Weights of a small GPT-style language model, trained from scratch on English Wikipedia: 5 heads of 32.
Each number is 500 + 40 x the weight over the matrix's rms, rounded and kept within 0 to 999. Layers, rows and columns count from 0. Numbers have three digits each.

# up: layer 7 MLP up, 640x160, rms 0.278, rows 562-604, columns 0-159
# down: layer 7 MLP down (transposed), 640x160, rms 0.298, rows 562-603, columns 0-159
up562:523452433516493520552509530441567470459528455516499523423448540493416439491497548482502420498538527511469527432547490528496590531460414527560534555527503506503513451459550476529463469529474468483504464481509514432513515479467442539541456480473500488556552512560511501468445543488590494480510538499483509559488542489544434580496479500487529473476457500469501476497466472431556515507495534510513476548526454521550451461512463462489455529477458497517534533433433582632587539499520407
down562:517511460508492458420464434439508463503533494523559492484484465451476551488502511468603494517551545495537549421545416538529504543461501478485481499510478492471466444561496534582505551460479499533466505491541602445529485481480563525485428427448481481549522571487441504528424469451529511544479498466511552473543506491527380546501545415442452414482481523484498439494525502465556511520463421513498459613528446512481404498591475525466491527526473458564497455499518516489506594523462478
up563:489530504478511448542520517449490513511475642500521519483492480502438496514525540578481497493481527578559450481536463456488622436494546489524512441496504479545481553545542492486505487468498453582447386447451483533493507529460543405462521412481456502519507543454478545495506539437603429493521526527503491480400522452495471440589541500585540514489449472502429525558468434485524516457456558490493518515488465517508485488483454486509465481392463523454550534460477461487425514445474573
down563:495445481463506477499550536444508424464551472449535520516565493469554494515555485521413550492546519472506566400481480438478470474454518497520497466474465475477486543500498504528478617548512476607393422482507610516486543528442411504510534478476527453528493534540577579467559531518585503499505459499491485385448392468462492510549505497564556556524454496533480497483405458505505470506515456544491596563469524524421510525510447509511540459470515434515469542577502507485463559490448514
up564:506548447495511522509503536516487462479456517429548525460415517471508512526520513544437641521501531473458493492531486473501506467566485461546507477477482519495536476502524499391453485487426499515475503493482518499520509567529506461519518503491536492565540434538548508564529564488479458532492512424479507480493503514436497442379565463503520452459492464465457490462451479562524504478464505489488500510456558540577479462536496517559546517542510550465376496466485425516566590564548501
down564:446510472487458575512541530476494513491603451497510553411475517471473500504514492510428481462570459444456436449487548536509488475490513528493448542474503455543474534524452576505485486462602411435454445527419534572567535520453442574510457476453525530511476528457497533508456462545431533459459510546523571504479495413485534574495496474491506483464468551481475510539509532536522520505429491511458465518482510422532560434441529480555487513493502514468489440487446539597502450450473539
up565:521520475447435453550485559467476425497457540478589475531483537514501495462562561478511513491476572408467564464432525471545607507427436575555542522564457512446520501461528494565501468496531472483405477506426453481466433567518497495519505440478420531487485525508505582474507514543460531422505620480482517557512442458547497508468494471476543522462547480509461536538457510458516500510509546503478515552489509528552493508581501451512488533563539510488510511549459554479501472489452474
down565:476472524516556551469513500451473466473519544518501466532455521473515483498487470471527567500434448462466444406492560514509544445473521523472564504520480499447486533493552521444501497514478542455589450497498527579515542500463531453489490503436447545476480510493481539496560458516474437454462526507496534485543529457487498496499453444534466561544476422489471537480511488530579449519541564491588533471481512477445459546491521494514488502441502509511390512453498468505570602475513429
up566:555466501466513487496416503516513540479556459515435459447537509407509446449506580460482519460547448434461564489534473490510477504506480566469533421450551487545535456501526498458465526515528476561457488430455497512580521526489472484526628516568489505434488515474489476429532544507482507609486471406458540510520506494481509563498518558515439525559448506472472487561497439425459463512458436401494493436526579498531483474488455505515480465508586517443480470527508527455536478412412517
down566:474534505585512468476533511516501497461411514553506496442494491504548485542492507550520591460515425524509475601502479507566458509480524558403548579515506478574468491511565533397573473508604500475488516424449462571489467552499496465462534522458486458525620508459497459458483523477547513511546446520415480466558469515530491492511495407487469512495543538460519415472417430559504451445542444550532509538506516566513476527532447523543495451494475467458502509449572609409454571562480514
up567:524528547481533515516560542474547509502485511554503463447521558542489521483518549432494579551549517475537499548490500527467471475513503455521473432464412492522481491525518502539545590496527468482505520444519463484479553556501554489505451533468570488487489523541500553440532490454497516487544467474495455442536434572418521475462458502486452472461445477548448548527488454499405458529546535497484514513486406467497503547389495512549463514480460439500483483497480544497527499430516448
down567:543505535485474441456498501435521423467502508477546512493483503550507549517434520453536562483503499416528517493543511549465480559465504528419484416551428392499518472516458519545512555484482472532492586426486453475518500511609510527432484580509589487472555423500514499521488535453471416594580497491530478486460443527439518486475428569458478530480438512547537462527517435517459477475470498479462530523521428566496479531426507461554478540445481428460427488577473486516501515500538465
up568:529522449542518546552463530525510510547445450470639526526450502532553537464498515498461482434456491535487463505512504455437519513524523475512462500444446521523513490455580503476531554458547486461553427487454521544528531564423485503505511505532437522453506563511513450472501439486422439425550507500463474505508429429509467533500419482439533496460525451492466558490489517523615567533468447456527593479459451479535530563550544456481513492548508571472525461479475498492462493509427511
down568:529477405517408573471425510495461515564553619509516505438456530478427573498564464497472482436614520535489419543494438429552490462541578494518487529502537525515537568460532517555537473504491460452595501467483446515494526484522522576522534495542436541446495426461503500529500450450505441509539492440570484493562492524521498571518458564514582414457526408517547552470511485536574494487467455425539499446478355503594468576441569518522458495447548489490521468540499514503548498522443550
up569:480501481533467451505433522505452510492418513507480467508469554491495580481555486434471527503504534528465491485459463488415519505533526535477473550527386472536468584511562400482521525490524566529486545545427539518487562505495479477499525479509476510484521585489482509469497499475577466543434482533499481551557566483554529483484549490431545532477550512430511559495519581463472531468512546574477510520483477479490452485512494528497557519444475501511533511456519600501452448551529440
down569:497520506461512490529465465504559502531582503448482528505528484538487478481455579577490432477470492505556502509539538473559529497485509508478521480506582530454492461451492520537461470475448393476477403512529492462576443474490539481471507478542539490458545391512506487546481481471453468450528520481550499502482566504472469544557483495526480502467481545615503475452491485524432473455466518505479513452571532509471588510484584466522502501511525433568480475494471442470511531589460473
up570:539526490432456459561522468438474528477552465485474477454535489443565512479540436498551516393501490435486450493453461535474505450471504523463521512517447490515421479415588529483524488524496411535540514520466476455482506489465423499532475474508475567511473509502531494499520451448539472486478486466481469552534509462526466466572509459531519466455551480479514511509531487516512535518512552522553446552559521451491533478523466471439465528491497507528506573420537555460496487467476553
down570:538609522480485475519519470502499506488483512486488435555548484429500465539493477493499522541525505519496524512460508552453436524465564469482393478566499563529461518487558491503515523559459588500509458459507498441500470532486513521567491506477509502568525440513496459484471489484558518473547482523515424475522510487441501459545489479508494477466532494480540548480468500596460475515533483433437472489494508646482521443486556511559500472424538529463490570525508491539482532439399521
up571:509503486485452501453522536503477543471521507521609488410492524518496529489462508512440457528491537478459495618516490478529524480498394487454484483601476575495479438516506552434474444557502481464470509526507522525514527466437479496525558447530529545488463503532478428591505505557536504559527511463494516487531526538560475529523554415469530492449523508468480514429530506479516472454440556614466464519507550437534521494411531492502479513483519505443475501450532421526515493465504526
down571:556485511517494582474460432539490489487486506462489489569423445502569447492479496479430528536439511536525489483491468512537544593405518547509501537447543455463493551495516483518504540598570492527482487481492459542395473433520472465465496536520495562524517569494511556407475468483509509495495509530491491496464524455442513468549513490484524523590512492519522472549498509550445531534511475521461545472477487473443509463531462503499501430506387491502490588513541502447566493542498427
up572:486483512509430556490480501484530506492501456470488542475490565424500503532479462497459549528454561477437489480425516556525490481459454504517548498483505496541491526508483509498474482563495510521491524456533472482486416622509461475524488435520526454480484463492534500521509495417518474467549490496474541502467500621445503593538449487465500461519535480455546558508508486458516556460436526543540500544520462396480501538515496455491521489478560547442505533419519561458519490530541476
down572:508432493484529594563465522525516409482553505507547477519508482411507538502511475532488509543444508455470524492466517477509539563536511418480539456475544440461436515543568545459486514536533517554470476464465443497498530496551534462496506524502499545490535487577489492537496469443482548534542531480464515471518463514541539546496560441475499546469574503483455494516437481505495491545447553473618535522465499466576471441506489509438475532509544494536505525560549532517471501500489535
up573:468558431507537476489543507545544515429423523424463501505518560530469461450491537565399539540377517533524478479530438507504413490527457485581497446455588486504518512556536537506510479549455476526531546499453504473563537530481473448475557517470588429536557522449543572433480513476527472503476571513524483452524566533453507527482514487469456488499500500469532476509433465430452544514535547479513578455521556467422505487509502562434445544528530480444524556494492533458493476463517564
down573:478568501482462491503536504509443536497464437486498483572492435599425429494572570536410486520527506558548540492518495453529438416478493549512461507501518507450545530485485512449549436486465537493509487492552497489497541491550520460535463531530490527530441377447499475483438536489481556457531497463422525498512583522528526510522542531468534510512525534498545505507451528513553547461503465497533502454497552490514467556490486503520468518494477521495482556494554533508483490493477427
up574:524466453511465480560531497527480508543531450510458599515435482521450493511456481461469517507517512543475503475455533497464454503479499579627533483524480508495527522478426554504509504539497501477483535498493479540450488525522435514450514455445506461488514511457438533506550469493503513441576510518557493548481509462473534576521486483462491425447483559564548468510498524445531497472511507433543506544511483473486552523444442451495428492523436498503479487527477450576510493495515476
down574:491486525488456486405504510510506453464482549513545470543529547478552552553498448506496480455529485500432498507498532536529495536482494402392467485554532460423544473501464491477512525470510512472537521476542512517523501465562469517490531515503500533499501499533464524535487508471481495514473478507494539447495456523528499505496527448491514588532474478449522473499543475475444437499416498510447475477492528475488441485498542608466587444432538515516502423529407477470458555547451580
up575:457544502471474509557451466490390603411451400490466500587489485519497491500494424551497459472438468552474531543555455473496483435504467483564508523473499448496603501563545534522530498541520491591502553464520490467567508491470452415521516482547519423501517499456481497465489511500553480471494525550454508470419523539536516503484426492376435514548486489460434491473432491547513549549405477537481530548503438553479545478495457482444444460545578469439525497477556551448432555471518480
down575:470548435489491502461547520521476555505507499451562461477522482494391465494524494534409483461456436531472410479521439477507480485481465512467471573466503515532533488495477523541501488557391494536440480472559536469512524482511388484496533535497534470495506435501401496483551509480480478501547435489546526480414509480519469542530495507471473458541491488449530578464467470549480564434518478549513501478552447487454557542549469493473449501598484503478474482464481525440444461515490400
up576:442554433464513473531485510413534520477524584535570525470509487381557489449494579480517550461537565467422523492466505459513507532539418515481470533489488508553507507468557513535542529466510561484485467549508448513425525451503530455526457520535502541604488492526560475459477519469514507503414492399502448532528472475551504539483502436527604487560486548496498475438455479541525520562498520489482421486549515556522455541454423472529407481474517425472547502452497523513480448497539453
down576:484487519455453555542508509543492499528524466469666502494492462410518534459460431538523496562462508511477517450536499438398570572521446517515501537465518471537466573499466425490459436474515447585476495560459494467507489492525540522500528587459570452558548470549520450531513508467534534550508482468443530461468481476474490486479532439441535481464459509506515509490463414496583521468481513501466409443543533485542471511484526461476468527613512508383497500482546505499500481531440509
up577:503551517515593525501470469519428519409502469539506519460459565447471562473512616532444492471532447574485526522488562481528538517495467425495483487494509450572516502483518514541463441520507497488446534420538523420577443528517458491566510492580450503553491492520433525484459468503516496526488515506515447478517506526440530499424469468544455514428495509521514464518513526521459507542495519436479528458499437469482503522522557519560452492460516514505502479539500505507502466496456492
down577:529455501494353523478553492506467398576518481455448496494486433498521439478478427471507455509473504505498466488495436507552452539506522503497519550530448491485511498513487501454510547465551541456513541595460468606414533409489539576463496547441496499476540527471518465510503502506525547518480464487433540469515491495550511499496533533461511448549444448473419474507470483474558490483546450501528502506493508537492538506494494476463509502518559582455539529494532530537470523375542498
up578:502495425544476432515400516515528444525501451469452461468491483493558463504572545518520594548528528435514499460520481556485435493505488550499460453412528518475503451497527514506469475479552536425477422503574485526478511566457486511596534493597522510538541404508538514484449537457487516450553481477536460457522466518458472538506518471507462486477552495474494509503461481547544460559539481447573517628498466529481542435416484503493538546487492492487495452525587454495457521491568477
down578:522498465531453533506385588490509476543503464505437453534493464451491508449516481506428523526547507531472507396524507500484438456490432528517469487441548560433515521465560420514463458519529510472500585498522421475407490483406516596538497483500500423527485403539570469504521500483490430450476486431522478520418502519590498507524447515519547454474429506516511526527501513514474506423505464424519499520512447504491539483448453483468495458513522546516623429487513574433476519493550466
up579:500518513474492501498545496502517538490498439505507494445459468480518473488600472539504461487579499530406519553569504568527489537443494484523464482475448508446529535496482498509491526490507453531489555485437505480578534563537471490554536515471528536450509533505518544522499499548544500507556437497516490549483553433500512531426497483548476549516444594440429465428511484531564535518501448479532436449486445483496569518506477499502571456488576408535469532519497550518475455506497550
down579:507470472492527561499440462433533498532506481562498484552560476495499493482515542496397488504466463495524508482446433465444560450525461522570570479438554523533481470487489508506496511500476581516514437441569500486550547535440541486518503505451497528494475457462500514532481537432543595546471543544530561503485444547487520514580534472522510489456545516597542529510546562427467479448491506549372514527478541493533432491543513496557541581573557495511522464510495570497483452463498498
up580:583485441468504443444473481487420536462509534543628518469498518544470502601541541486473398542462431556476490509450528530440525534450544500584452523521561547485494505476521543531498492482476540490500440459484538559532486466550460473500431452545519499532515517497480590493452428493574489525519549469496483556513495512535435529528527464462464492485521505509555482456492472518484505517384556525505503494487490510523562457530538433522445409513528475458528582504490523577442482464414470
down580:566496484496387517474511500498542511463499512491482528547464478523506516479486494531555429456555525432470570458479468495455512541483499461537490523445476475495538500576473533451486482469574480423518473536568504494500507467495528478525474515503441416500518500462497521527505487465468570601507557493531498468466481504452519458492478553504564508507509519570467476531533478460589555603536434548606441519496482447466525496477567453512485482519494657433484554540471475433507521438507532
up581:520467481372491504502462489534485549478505451522483512454494521477575454494556511498534473525581483524571470499584504512516446503564465523428444496466542492469473442459569538522523453504518477452504491413526514526533534480511563534563494401456487522506468495553491520525459483484478555495474469463519456519464493487497506495423476542464466500542408479539459521566487561490573580474466551460486527475469405525420568487537577489510498524537542582554561447493492424498452537500496572
down581:484508503504614514430535492427478448581498477467488505547564460490469507531506524454499466558517509484472453513479544537464467526509487548470517425472456502429509531571486534485535479470556515432442544466493436556459492483441499513510475485520541488524485480525514518436504474553422534551536487440513585480434481506490479450528569488547557430505486508598490518500541449525491483522525493470466594537466531412472513510452533482536493477504532446443493464473593601480569481522513431
up582:454519414499538455537471501524461476484511506528453533534528509449503474558494526501568515474532577505508489524557475398562537555460487461600467513459435563524448543476517477500475523459495534462513517480522442525545500473557481536498524542495495458473544533485463536404521483503535517502531554502567423482482527403516532522505494474478485559486513516451505455548551464462448469467455542474490479534498457473548577517426486480505526591520532486501538451525567501500491545423460547
down582:498516563560523532473499493452532526516471548518506529499525507465486494539510503560540512497469473526508444490539600474528472458518495423518454550538485579521485521568469473525472461548459539552474492482477467539450430492535474551521529559533460527530457444446447510506469542502454438436431428484554497489400498492506534507484537551503500520533497528529454478508453524581537482496542480505510440488523454436512516487487472602540498547514531539467525470514505496478567524538497517
up583:474515518513453464512559507463477477464516578509498512501513543489478496472454463468515473500506516443548507439430485478566482465537498455495504433500565527505500466507542546484544575520522429534518525437560467524487555540526498500470498499544527513532538503525461572447527535438497545504558508514426471415520496575527543452493523546478491510518520518537506547536460508457485430532534460526465507492494524444453482536465535470515446502426548482512478476447383498517494468515477514
down583:481506555541556495495539445450512431488522462484520534527520469534503465451511576503491480499430468513519486489496477499500498335485514508460455537524535514479532524479519490469532502471486469496505482508500461480489522455459493500469486497460556462450505405543433466487476448453483448512478511529505515505501567477532588529479493557498483492499474472542544509440542501515469462448519435553546485460501568500521499483475521444547548521493532434582485480472436478502513516572441513
up584:556472573528492529460528614543568512480426505461550502469490406489535450509483605511512523516529539423460571497451520498465522507489564498396475476491543560508455536457519542473504465455507474476590505513475513478439491496433457477495456517540556543481497435444478433483541500520497490500508506499504448517464495509512465591517497493603538539502545476543480455534477410535549505572514496560493536453529452462567523502529469520435474443459526514477478503568536450460500461489465500
down584:549500496494630524550496521544449505472418492484489415495521465520492505406477498441492404564507591607497497514504475521461551503426548511500485569433496507535551484503486561442518450474464519558478489526589405445402448532445474470454447505484467482472551528550548423587490512525532477507536545487567457504543494505516489534501462459542501461488503542528441493452455562508513575522541505490483600516565531497500463607399473492467487535527464537506547489516527477562557468522484450
up585:477511439488545518472461491490463497486454476482525502467516497479489476456551508494517522470528480537526460449484509533471511557504521528558464497524525548536503432472497483498522513403496475532523506493421517568508472467503538494525480512507496479539572478532494470469564534557521525545520457523505436569514544559514458494462513485463492464456563545523487443491552488485479585540482496542430524530469532510514418440483498584528503467460510514509502470419540458504440513477529480
down585:523529430529504455510540484523496497525525476572486471496442534488445512527400518522482511510495510475499529457485465493512441505502519517486497479444441525511506583405516499467525492512549548549481574493549537502476561462468450500503380473534429506436478516474509459537436542534540451538476523510537483504518443498520461431570525459503450479551483508525500532482445509529510462499556566485468551429489460488554526555495537453532526481488512499559542534521480515478536537521463484
up586:512558496444470543536437521413450552509473515509526522457511507488524523455371447456515477497479437498440476537546510480485516526543484485547459477477452496536510488599465477475470513521467449461545530465487512561510519464530508462517546563495487448488526490441507536503544465505518478489499465547464399430537490482590513549547430508508487451455556411532552477508552533517495537471499551552559530389413493516480477476620504529503453429492537515501463526506556582492585490554479411
down586:489529517503441495541457519491506396440534398545487451517534546520537522512479475564504576530568496432502463381483478553518514483502497498431564495515415500545515571536434489471496534526463468509474503525537535475588490475569516472490582454523477475508510515467499473528477546527434534511527528589498443455527540526494519541551420489510501498481480496528498575504566506439520538540536473478508516488530556531535529508502551518444411452492532553541495534433385560447519495470521436
up587:568515531437494480533448548496532526489508564457493486502510522442513515525475512490440478506449477449455509472490492543465480529491488507479483578471476507532586510438504510505501511470533459505533474477517501506528545513534458489538459457482527507535512548503434516548500484548476555548531487525545543511527491433436453557443481486468592516498507529476473547508532533519426482512578499478491590534531428482537513528427454511491471530481406552468500441501473458470509545556514549
down587:499475456529572492528515415440453489516509501502595451474453580438455503504492461513501515474506557547467499493479472437453459581478520557524481534535471484499476494497493497531500444496478485492475457513498547506505547534502516503502552514487469524497502537393504556564546496433472515504516380509565487454498483497457539424494493556491561475539531509525500534522460511506558513512543479452500512476539437451519510547474495484533567495483509586555566482483457578539441410486510508
up588:441563508509528443518448538454396553531462553484494538472488546553523544499507490527407474531506541500531480506476532526450428476567506426533452550554504509428533517506460542504504521474436457435512524430435513467504492496541455464620454487538450571515393441480500570472533525520497550538527472520422503492568483567475495519461571600436565549484520519475495468514524463482504468515433493516527453525501500463459471516502529558496496498494552564496552504491423466502494542397424443
down588:473618480442528435492448459494457474473459503609478565504489501484524472485391493604484517512416523482493512490473523478517473494531540521488451476481560520436544531497505516428518489530453445421470460481558582533424465553531462466563441492404470442515509530517471489516531450485525455572536586498496515526549430551501483440530545638511499535502472520566491545431534434525586532571514484464451487501503524460450542511572533458541525421523492536520480490475536523531479556480487566
up589:448541453545465524496532445526400495513485522501472533482482529504513496508537591546515570533521498510460446527573581503515479554474465579482502440533551479450475539465513548476510499536479550535491528510525522475478445445510518517501522496511498543498527466550443499485509542546476560472428479483512400490456531513481470557507481524546480514539448484532518537480507503494486448490415581545393525460515499517440456483524499492533479517470570518488481497447469491506458475473452483
down589:453482533478420504482463514468609459510532538503446490474519463477471548445478461481523412486492468454479467463446475502529455513437491489493497496500518479436491455522472486458510422560516462484524464502509433509476487502571479543511560490552462529500574463544526619474482555535506510543539508507469517464465496520466521464478459497445526443520481445457503476536506484412466528487524433439546519489481406477480533502536531512451542493471503571499496518469480519490449559547483559
up590:470543448508408481503563493474475419534492508521504478485452549519494523452523511490525494496473537554495507518552602509483453508553448538443541539562472499482472543543516488486505496508517457568499464407415535464500454519457526507498514502496546476473458559584431508498536483473422517551433449540517501560488418518524469481530463540593507524547494507517486476501518467481496428484510547463527466550506461561499508471499502562540505450452546494534524533564541503497494453499565546
down590:562510554527461549499472508576515545487488523502485516516487421476567466484516433530451566485548533547549539479424426534514560535451456486524501505505453451532559442485523514486613459570550567465509502566511468463462570529526460476527502530498470501479489418464430476456436499483615505483551481441430552452504537505493479553506522500422504486409449514411507436506514551484558543575561507557485521427494507498472537499513510467520508537509481559442475463511445507533518551506464445
up591:551550403481495532550530545488507531502456591471486528483511478504501499477480491421425541438526448505474514521478572498502538464484501434443562524521542527492554534517548574505500429598603506536580472457519426434511585496433519490519416471489530499549454450534445552458474509538487453508482492469525556498470455482436486486453514608570493424540505500472517577486378487497508507425516484513558475545501503482530526501487448498489457472496554487527551458525489538470476449506512513
down591:386504564522498500485471444433517467473463529442458488462550529515530458581381460564449507481513501586519526493507527479495458468496435554524512467501524483516451456542556519487502533551397511461454558470583584452522482469488466502473523492539459475539521496558474514470433494583510535503550503528470540457504425539465447543483495478506475548525467436473476465575531468533513502581492532534431556479497510490442487506556542458524503574487511501462532506435477459517502563379541433
up592:455490554500485495513426492537494487452467462520506489434433548508439549526488462496537559514517492493555495500484448481439507553492516450555524463518426503531463562468469475490502475461527497527524584521505463519489419537550483464539494448549514523431530471521506508539470545451450489567509479485486501547523486582426506443442504478481534435478465427552523513493474472466533563433499506497496510517505426453449466457549407506460485530481564465513551526522555525470494500516508497
down592:544421520491508576455461448505489577516536575466521536479467538523490500518483475476471566467494434581506472554518514468462537477534483488505476506508514478483468541483490465482452539479514550443561493515486514571502479471523473530515491559479538479511500524540467556506484581443452526525509500512546421474445508537456526500517539538485484479543566489530501556457555552580537439500484542482503529450498478516557481440485514503419536502512494497490437547549510485526479523496469460
up593:507478440483574510565457570514475446490510514464549448557504532516505479471577503649411544603508501485445520504457428515542577539529417543492504492503424563494504500484452584472523548478484470535480450563575529488553480504484497473527482506566483480515621520543496551496452523524497516455488508516459520531517532535498535497476431505533488471452513525481455413412409452461429537445437569466551489424404602476521515503470480452463546469476519513490443557464573507471501442474532476
down593:578408504517653517543505466589458543557421529510486480487544476487542480513581486525499509512514593500434486519462477465531484631470526512499479475547563509469492511472497493565504443527510463532564456475487523474485521411455519601536454488474478507471497531515386545508521434576463487395466457444414456549515539462564553447484509529526517564547494495529541486428462646506483489511516526437514552495508584425471583487532467518505410546493498535518491441504519554473449494541451507
up594:449546559466520594453541537485548548480484439555495466489468449471486482479465543530534482424525458559475483481511450542495505453575519489532449553441474505459503492544577503507514478512502427454474454473590466451549481517392525453502470521447510504557480549513474519488509536501557589495486491565454472503473456484560527428578606486544431537538516509542503478493486508519548479532513548509463487474506483540444509586548444494489571417497488480501445442466517448482483505477498466
down594:514540500509508444416512456538447550556541504522488503590542507491521488470463492487459518579503513482477462516528554501466558503469536434519497515481482503564503507417508517534476453524504524525549536552510493499511461525491550549454555477432498488474531491462465450481551533499543469459459425412504526468473519455489417397531533463486448491524543521549584539500513566538539557468527485457500452503593452440472534514430473458476500500484505468479503498483394475441540552470500515
up595:548549510520457502493439500522582499478447512544442480486517608500538571470489464457473578463579479523537461409524473532460591533573481452485462444496515520521538441467528537494447523458491550532516562495402489578544533466493506486487516492527511441516583518547451502566540462525495427459478479498414451441455464490461501518571515517544478461504542547513469449518519434471487531479525496544474561499504557510482485516462449496447443460483486565438550508502527459421562549501524530
down595:546591410490458512495548399501462502488473550474443487433508568552477475477569443414527514488449492517478465525578438544548475526469536484405509524478473520554522524515477499373393362479499538458536573465506530524495510410573485470516507564519498581475495488546421523508504474468472523550497479431520515522518517471508524526508546441457558492506578539407465475507555525519456544427530392505504541491514505520492479473510523454511602513502517511503441447480417430488474545437445503
up596:494528527483458543524519500439455511478519445522528528576496524597458510498511436459539488562472472499514505550489521509537530517501485501416516448477452513489512458485507501527510528531534420493463529560509479547482534572483495489470520455509489512550550555515472498594483451530500487567524422537504520507535527492440544504419525542457600530396478473524523476481468481497463462469499567536506555531538467477533439478515479479503463545462446392515526478495550524495512498479511480
down596:535453534468458490511503515449513486512470550555542516493510541497476494525551445520504507493541474447504494453447560484520541426441503441551477495454548452468497504498516447474470489512447564498532511525568516440433464522446455498540470524507505513461460472501514496512494461461539515495502546504424478522509437548533416490464445522504463484559494472477527501551477564448485484471527538458474452500498511507513492537603506538580522510460535511499487533541473401492454527524505569
up597:453526561507481437413501554594443517523464559531484503415462479513491409514515451551447480529510465479491478440517488475561479509462429543541515448500497499436493511515546453486480441536473555512538424487455535453597493496555577540500476466445498571577487569379478510448463512476525512487426490458496535543486471401513417527506464495561482492450566529570406545497526480577471443500523497437533493457473491597406471485528506607511437503560467416490519562449473494523418412455492504
down597:495468479496545517440571466475454553527511455476466500517562554477538478483566512479501510507461547513501488504476527453462405499527440508446538554547475443483451537513423480492494417497463488594556584483521506534484517455546498593509548531462551562386511479438479432501524473472499496448489464492535536529457538464518571462478491508457465480522475546491538516514490528449451468470517512493533527491512502482491465522431503533526565499442452428482476559456482527489503549523461619
up598:468584492491479528460547542490507470451582501476480474464438484498513569518502510518528596550473460537533534540451521509472557575454550481458524521515508529430552547484405537510539445531507519535468520516462453518476466451502513498528483493554489536522549508481479540550484399567478516506502486468500492437477410484513488505462477504508484512470487483456482512482476520475432560467445470453456525537530467484543556565467520528465423505566434510447559480533475522472469476554435514
down598:521552517515434520569533451510517521548557487494471545511603479561462492560543531516545506524512492528530515531508525520467455586534573461526490447460514504481529493547488515487512530488417597473457464445451554516533476531499536485533496541502474496458463498458484481554572489561477455472465531517586560537513536494447531566572408423526486497521477528537494555468475500473450506479514458508488571476510526415554436503432478525499432542517462485567485475548468487522515538537504468
up599:515493491516508522520498454521519537519507513535487491472486421553505550487537549539450481415586534489450544527491502483489561506478483495500525485476491536523480486484526456488429551547513454449537513424530501498531458484450529555501479595530528479473528531452469499442394521535501490549516528542480504477485425573457442486459542474541478434502561441511509517579517497490471562506521505475502434539398478531470449524560492467435546440486521503482548474527455458486526449485571545
down599:536502425472464491578486466531536533491510492546473480539542517506521515473474502510439534528484480503437530466512466385582517524498514475532522532536516495517458487440480452508425520517494472530470496575462528512631551508544474484520542575526495502501517492473507492482522589493442511426492496482474584498448452436496550521533442474505486516517461502476482481480517550489523483497487548511496400505551544481463530510480531483506460507474547486533500470455518551475525459538446564
up600:510440456405525527524556451521415494531510539587479516497545486443565563470517516485572458524559454565429436616477491526528492497425485502493488424458546573506428476440527605509492471497551558448484486461418508493481468468560539484516555522539439546519531516443542474525545471443439446391447486486535382490442413513534489532480432482527440539537458487496471540488575454467519480517501479430492485479523549481451484597574428482570487434480558487537584598542570495483479457454513487
down600:519509442500545573520587465525608519543492509544605503513516534498506496475562532457567454518503531501453512453575619503499586561404462534514508395507523523477452510515520462533495462571639431458537448502476353512467534524498439554403510518435473554451567502536439538575588463450536475467493430540517386496496555474447471511457487511522430583547485520570471595508553502504522446573553487480554405446524469545432523494432546462573473509588536465490497523506545504524531485561424488
up601:453537505494565468507448486459558535452503422421524525509493487440461455417535507493504555474489495509533472504485499514507455521467582430534517529491467579575521475433509479498485485517542449510492509478473458426477403468478554438546520528478493489515519473515494504515507449569543575504485495517586474402477466466500526448505505503497483530544520525496488470488498474518499483515465518436477524467515474495476505612550453533506484488484516558503516502537467412469503551433517475
down601:541486461462433491451480449564449592492428494432490487497457488482501471493501569478550495512462494546488559504537516601390534523505534531522491469515499530492526524506499481517517433537450500537540540537539473498448528493502487485544506512484516530541575504493492520501513488425556441453528509482454540432497438493505497485534557498486526533493531520504479530531514586493467457500439527499493433514544500438542450486527547392448542461407499497433460448521560523564525546516510488
up602:470482493497545519492460498500451428486566414516431492542485500600516426507527437526473515497519530471465535514431588491456537460460510535506502456465476483487491519519481527462503551495538479466426474500475493573536500519546503538514494521502498476494468501534483463493511521497465480539462509502485451488503493484565578534461486541524494499481501559556463504509476502504485507511504509488531486503467523596471497458509478552562512497482457402510472471539431442531413502511581498
down602:487572524514514469507509439505563540562503508525480542505489537523512490474500502476487489499546555543519430443584446482516489549468499485533518518488484595468554502465536453557475520538532557589533485487474514423488550493469476473488503504506487491518522487442539522476481479459559532427495455468476550508437517536472453532556499466413518512513490467456580476464539525476511487476543454499457475520507484526491504487528456437461471478522581491449519508477514493445533522498478540
up603:458499524472579564522547489518416566478586508517473568534442501517512479496499481547482514518476516517517500475491523467533477486529485494573504484487492505520519498497466498450562507527465441439526519547473419504538480514489539530463546415510434477479518502520498479500479535498519453531436516482532546509435582494461501504562562587470500443509512541567513437531482436479501550478553448510479457524521510501503487498506506547498484484414570484514473497544523492456459549540559428
down603:579444444538486459465505506482560454535477488521504480492505540511549453505525456507538491493514505483443519490509510520455524467509511506463466470511494426477541548483486442560484500492519538477548579453540555500460560451495460508541481537511571530513483572501513510530573460525501519485523552522504486558562447521480535547543485430538495507449537427478457525466499520570483568537498550464566505484534474580543470569524490489480520479549527516453518529487406502493529467509453635
up604:461580535536512454455443513486536459447484393515583499526456464483487517502586551463515522588502507526487512483531547518480462523462454473528529407497532565515568463529452500490501454469550477500512454433489540525414487500496530476496463538436520545564515521476538525441515455491532440438500542474457518547505445574448434447492501452482438488443449512444528387596479515464497515492530511508563613469512466536569463583473489559460473537530493537470538529568491522534466527527385506